Weights of a small transformer language model: 421M tokens.
Each number is 128 + 24 x the weight over its row's rms, rounded and kept within 0 to 255. Layers, rows and columns count from 0. Numbers have three digits each. The size before them is the row's rms in percent of the matrix's.

# down: layer 13 MLP down (transposed), 1280x320, rms 0.0314, rows 829-866, columns 160-239
# up: layer 13 MLP up, 1280x320, rms 0.0822, rows 830-867, columns 160-239
down829 090:114135093167108134156129109162121137099133099151121150114151121143127094147142123128107143130101118149096148158171156148144142173181135151112116100119143078126132107124088122082113134101139116122105153136131140130124136185088144133139116134
up830 102:047123118124142136143115125158145160089157141113130165115111116131107083137172115091154129109128154108126089131147131164075136145120124160129177145141150134104118138052156126160136120130155119119106105149125109171116115180122139090123125087
down830 105:098150115113125096129142134137126160072149112146083151125150156131110162136131111156153137127109164124124133129160107149127152128137114176146127084134118123142152144109107121123143121123106133147118141115103118160131116109179112145094145152
up831 098:106121117113152106175117143153152105166113135134156133108137145136126119132099157118123146127114137108109138122109119147155138134102116137110076111101135132114073155129134073119138147146146124108103095137119130111138131117141121124148122136
down831 094:115090182136142149101107146137161115190174065115121113121142105090138139129121107137133104137128151118139140181160100121130127092133137128117145162135120133140148138074129156085149145132130159137030131147143156163120101104088135149114125113
up832 091:125116133148143142142109113150089107129090102126125128192126130135107085159132127128102126147119129136088090115128125119147126135141082135102114136126126098128155142124126129127089119104134151149115141130118175152134098125127154168127123095
down832 085:136119114131161111111125133138144083118116122141142126132156182157162117163160163140143141149094123128122134150169119126108113180108130143103115080117120124108085091125116104119151127126139169147074101114105139127096108133094127075113179141
up833 095:135116086111119178131178160139157116152163096094105125098142138111107136128120128124192141121140121154153085104119131113144114126139134124167163062085103109128122121123159164138097146114144158130081126118123127109150094134108100100135151162
down833 086:155160146104113104162170102108123132125127158130085137142104132081111154095168172111140137137147095119121136107134081148117160143145172140139127142135130120141109155132125159133133084129160127088142151159160129150117157145122095175152162098
up834 100:125109139119158123120107116184151131118113095116117091109144145136130119117153065149148120136176188110128152136101121160133092128136129168157125162144126164127175056088132121090124138110136134116096134152103107128136121071149117112123127141
down834 091:094147126151112110126133096107147108147087071098120155135131148142133118133079098129121161119154183125120092118097099137114134113101141123140145101116128157132171154102136135099134134175149139143062155150087107127167114133102146132108107098
up835 089:117084132104157120160148114098142137121122145133109140116149124093121106159141127117107097133106078140134126114131106152092104143144156161127114126171151127139160163116126133107157126132166156097125140150127141110124086162136163116136119070
down835 095:106159160114160096102152130140141114126125140137130117141077132138143124149138123139127146123150181143108133098154109146154162159135112099158144087147101142140097126105126099119069152117104157096113119125117142101137158126111102164100139123
up836 105:149147149128131144143133143124145128104123097084141166184115175133101133145126083159152156140151130066076151126109115139092111144095164162143106118117139127118126127093108117055092109156136084146093124094085104117152121130133136141127134131
down836 097:181126142156147118130135081170121106146131157130117099118152112156133147053120130158126127132097150131094131092181080159088163105140109102096118154122146131112145155119188109120114100126106153130012126133126154088136128142126114096116170137
up837 103:101113153101171118128104097108159094149130131139128144159135155136108119165120127155150115084105111132178088138146130084132077139143078161126132135128134075119137110146104162165095151078118088133125151159157132133162114108139130128110150148
down837 112:118070098112090099155125143115148134146147151116148118145141129150112144121102112131105125139181096131109104113121123142154131131139125178124120103128173101154107117132169146146099123126095105115099146141095133112125098114160122128135135153
up838 100:150111155134106132132141112144141149122132143117090120150138127121160117112110123127139163131134137092118116157119152127130119119147119108192147122131108088080128121126143152166083126127103121098117150148151126145136157167106149100131127115
down838 098:148121133106113098125114130158111131127064160101151093124065146123131103163111107129094104139079145162130128131125149125118177168068098107132110124110098125159149112120099094169142116149123096120122097051107157094101134120079119160099123108
up839 099:078144145131161126087106075153093107135114130114146134124115100111106119129093129164096127079130115109078112129126134157115093109204155111112141077128144138120124144103116130104147142118138136078144132157119136157115124138111161104117102085
down839 100:122137134119145114138142145078141112102097123166138085113150061113118118114160148180122130080140133089137142154124123055136129114127133136153097087103129145127139121150152125131153126148164140108108136144111126120137120144131129115136144124
up840 093:100108167129170136153136129117108073116140121167085108133123170123155114156152072166176133143088114077156132127107165126133177131098121107133137098125159100140150088122141129131167166127113137114134116136131127169136128097120114089150160163
down840 087:104118115138144140137146125091102131122116165135127135121077151137174109096145122134128106153118082140156159149128168102136112115117121140130131096127144139167096099114105144118127104134145139039105146136095128139088119131105155152081125146
up841 095:113112135149109146136133108154121141108099132074132093101133118159120159111099071113152135148123142133169172167135118143131146141118140157147158102116112170136149097099120127126123099141151115150127142150116144181153123129190146120129143135
down841 103:091163106125112136128096132125105145157140132115133139166134143135120123165120126141137188130166114128152141088155092111107146118139151142074134133140128128100101155120132099140113128167130154145028129093114107127130113129152115115147128147
up842 104:137144156133134164112126127084111143135145138133133140156130121125127125156156151125152125110105123166101155079129147125116132091174124111141121121152099125124141089135130087096131182154136143144137126142120142123102110124130121116121083120
down842 113:135113170140098136123139149157138136150166151125115123143124120141116110117128135104129106139133092114127138178149161114129127093129137163063152144123130129102121165153139072149132123103114088143177114090100135172122152124181111098147116150
up843 109:163176111111104132133164104155148149119130089091116147150139109135118136105135121084077121075114122160112120130091117152145142133121074134117157128124140122090149129149126080144107112094100091118136140137158076109082113118124117110113066140
down843 114:160079171084157148128094144125115120143107100111055132128131145104096102134145146151148137125133147147163122080137119185117105156120137111159098156162107148122121116084136175097190125092102143157145141146141151144098106089134111117097097084
up844 103:122144109138233121100117116126129145125124144124142136164184124157150121140135101122124121172093141074134164090128117104125121150145124130087105146103162071122130149135151123110147129146096090127123095131131131137112129167105152151112132141
down844 100:104087110141090126115125094123175101096138144133109101104108129079144117074093114144146153112126130128144109092158125152180093156091148118095125130120130145131105129153144175128135119136125112114148136154179147089123117127124150106129140101
up845 090:132101135097164122137134110119137122148120169130126156107084091116121143130149123144124120120110126182146178183115158174115138185075164197145098082143165143123156112102134111112136150153133174134086117130151165112106124180193132122141107086
down845 079:125113132150126127157130144123113120177115123141116137100145095130129100095121125084128148166122160135162118123109171109194093137142102090146125197137141134112170117108144142131123117139114164148123146173126137149173147144112140142108095179
up846 093:102119123131116121166138095116120139144121118183097122130083114143152122137171117149111147124103099134109149128150135125136129121181135158100122110168142104123089137131136094103147116154126152137189148115136164132110148137159132126099084117
down846 104:130142131152111095132095124111099147131101160097116114158141115138125188126138135110147124121146121122126095122124131121109140141117118152143167079164122174105163137095174103127119122132123158147224113137151117176142040103114115088188133164
up847 102:120100174117136172108100149105122172122126086148152119115145125115089056123137115152151131131128128120106104134171167116130110090103091129121112104096120122162114120142142104113101144176129152128121136136097134155158136117127136115085102126
down847 108:131170110127117139119156142136094100168090126097095098122118165129119132116109111104139122113099107138131109090133124135111112144112140087087095121125164155134151181109111142120193174132164089130076129118158100128120178162095092154154083111
up848 111:141144123118115096091085131145135104079145151117170138126139134129101151192134128099131089124135133127156123087122108195095135118128100166113134129124110151130120139121148125142082117090096134142179128086149157109154159126136129092105145139
down848 118:127119101158120108154104113144171109102111161130141105118128115110112107133113153180149094102085110110112132147135151119133131143133132120166141110130147102135166169110156150122115127163127134174130112135148133153095125140161089118163097142
up849 102:099158190130111124122136123107162152097129090164129147126102123180113077120129121082106094162160138149144114173091156102148127126102148136127111112170113137128140126103132155146124109097122134126147115131144127139105133108092101103103144136
down849 112:163146141134148156093093086178104113125097129097108108096144103131100134140135157140098138068124118145132125137170100143094178122150144101156115112113138121132180109104173120147132125127095135155144107124122117147077098118123127146108121128
up850 118:094152129121120133126121192144104132106145137151108104146178158142144117121082141118129156151126102144166108114102136142118122121169119136155133104094157119101110131161108122158071116168112080122124106116152085142125125108116103093163089088
down850 123:129111157154136166115126142093090127135164135134108116081082101160140107110107107131132104169140103137092147147086109080121146147126112133134143112108110111131111187135133091169100120153150148096207112095148154160141103108123143131110133121
up851 106:121161126096146099120117147103183131108127112151135104132118152152124148140115132107088135160085101146153124134137119103118119119132171165077159094098130187113147108105138085121101095106188123132152070101185149122150171113127153120176131122
down851 118:115136133144131130123131154175143126160116139172120045129143104163143145142126116137102149134097138131167176178081137069125186120138109128119146140144111152134145112116142097113138098164085160119142159149156108137088104154122104169134115118
up852 108:127121122129148132107053152125159112152149119153135133119127153152136134113118121133174135120127145163159133169150135126145118123151141090151134080144108122077106140102127163153119118132150140113131109143161094146126082130131130143129143155
down852 112:107101150150143185110157132105140129098144166155108181116094106127117137124108108144148154104091083111115134132138184134134089103118140099145098123174118145125102134153148106104140147183127157131199090132155147161093148152103128175099113128
up853 097:116157127130168098103118122131129054165153154111145147127137083125097093077109113136095116162151129135164072164126130140114170119100158125116124106119129129185110140130146169134124150101127135109100141127137136161109100160138085106131110084
down853 099:164163137092081105136095117100127188133094142136104085121094165119117107127158124128130106127127103123073137155129164125152139141105116115120130182128135089170132136121111148128160104145076145133126119119109139095141116165160149104117138148
up854 098:151125130121154133155125105143135067142119130146129126151126122102137097119155137125173129129117143141125154162152120113125080092141150147125121117161112110102131125118169137126145155155137136131097137095168181164128129133137137132115164112
down854 087:146142130124137113109120134118173141148148126141177146174109084095094132123098147121108094102146148133135169134136120126108121152100089118130139193076108156098105125126117130118106104156134140122059136111103136128114101097126116129119135077
up855 092:142145134138205166143125123148130086134130123135082114117122145089121119129128132093114136100132124120100196111114134161146139105143145129152082081082163160116179102132126142163122134123133151075081129155097118113112142156105129133147162152
down855 092:104147111129144129135117106137140152106146131134110148116103091117131145116112145161145134083147100156111153141148110120128116073146119195106094115123137107109137134065144130165118101143132108142050156166129131105113152117123119105157136200
up856 103:114144106171112095122150120113162136106125068166126158141145121082125138111140114137139139158133140115116156124151195137153140144141164116158074095191127107145110137162129141107149122144125123111126098142140097131086070092143114154122157127
down856 090:137164107145084115122123106102155090081122141173136143165145167099122147096111108145153142111123161117149133096114139111171109157113123123125130103136125168124118115141145098147155121130161120128094094151135153109097163109159131169126082083
up857 105:141144081148110125099158179146119107093097095113102104113106170161096132152135142116131134095145113112148131112103100116114141186150149116124079131109157128135122146128166125129134139121131160130147108165130105128200132117156119127147108141
down857 097:111096165159108118129101091112121130168161115107111086181122108171142105147185108175142157118151158183140189155145129141129147114128121109117152118165113097119117122095146141138128149145143125131106142139130105113148101087143135125096129143
up858 086:094138081118159097131146111132171161116178119158170094128144157152126166149133144137173132103094166133096118145091141109146105150143146121127155148140095137084147198118126077124139117144086101119103107119161123131101155118102107103139125137
down858 080:098131123124161084096125116132148149119080077172101149168115125127142115129123149111067096145093122122108115146127119131152136111117143167129103057102156120132146140163188114143134128162130169163088118140152148113117096136122137106122120119
up859 096:097124118137184094096140059147116166086147114135130094108159154143128149169120148127154115116161150140126103146114120129073134107132100130141147117162119137079128106113118132088161132094106157143137139134112134116138116151136161173146081127
down859 096:167149155138124125110126123128136137148147076129111139106160100154095114096133125100122055157162106102057109114135133163169143082106145119091111114122151147133123168141098179128121184104153127152134166149152162166130162165118148092083108091
up860 099:178155139113129129093116148165129106134092144113162118101136102103141111153168155128148154133124158087126158123178111146140157131127131158198114114102115135134122124128179114130130152113156150136108099071153120126135131155101136109171130136
down860 086:136109143124110145101097131141148124145150148119092121175107120119162171125094125149152138145087123086132093148098115160142114108104122116100104176142117132117095129150119111151143109129114173134137102117136110180150116075131134119143121115
up861 100:164127141119130147127114182127109131133136099124109107135129127143100123113117115126132124112107084136129167157142132122109148111109127110114126156134107078134140058152128121137105130106155127128138115156143133116144096160123131120109120092
down861 093:123126178119088089121168174150172139136140090123147115147103129120105156158124090186109131153120149148121138131109112124146126097096099102080140104124171143153120137111157130139142148107111165142140128110092139119157119138147101126100081142
up862 108:120123139100208117128108119099129114133136140116100130116125108124092150175134098147193170117151145178117162114135171109087128136156136141138105129123112112159113157133106147150141156120140118124158126096113107120154114118109124069121164132
down862 114:103155111103165151092144159092136110115148127145141134160133126137151139119139126118092115124110160151112136118141070092105136123109116078156132146083106156119154108088142135127116142106057178119106142149131097112118121171135124149114129116
up863 093:152128135138197090112130114142118130117128080117134108138108095098113122094117140120121059132105136144138109140147142161179093127083139165118085140125127155061145095115114126111130157138175093116136103142116130141111139118124154074127104121
down863 086:120127126130139190098116126133101101097148153154094156123145158128110134090145165149136151108160133139154153131141149099114140097166161125141087137147114164179123156126143133136128183113065139089167113140133122108133095123114165144128153141
up864 111:130093124135131177098165131115140108129090069122087113141131138151132110129144160161116142123122167131106131119158099118087117098115136159164129134148162167105195108140100160031141090119088140145141137114137129124143142141136102112160129132
down864 103:173110170139103164117128121131113148136105135148128073150093154109136139142103089129115140126163135135160153122166105148102123134131189150154138156154161134094132099108071149108154108120103134139033169145179124093116141112130117128115166140
up865 094:148129086162129146104117120107153102100136149065142141100141121157115084123140124152183112135108132099151165118117115150132160122164162110146170155116119123162144157167110119118153113127201096125126112094122128078118128089164105115118085109
down865 092:109112121126154080166081141115089135101138159129134151153088107116135078148100112128109089169118155116106128119170150153109149143134132112144131093139132112110089147134149128127145132155116120135114106067113135104142103159142130204126138154
up866 087:154087176176142115112134150094094132133085138147127088104160109136114091129102150156095179118110134148084147145136085111123111177152133181147113114139198184095140126124145112117141179122176068125164091116139146108114123138102171132120150062
down866 064:078184107120135162079128117133119103131170119117161153141108141174133128192120102126125081128116160126131117122109156131142125120119151125149124151129104110103158155120123093133151138095154142092029131139100160132128111140154122115115110158
up867 102:142108162157134149138125082163109116129085088127107150116142138138135136153094098134127159118102163121115165104157109113137133130115149112111121117123106126125106116136124080095137154089141146117116098133123115129094083120128153129124130100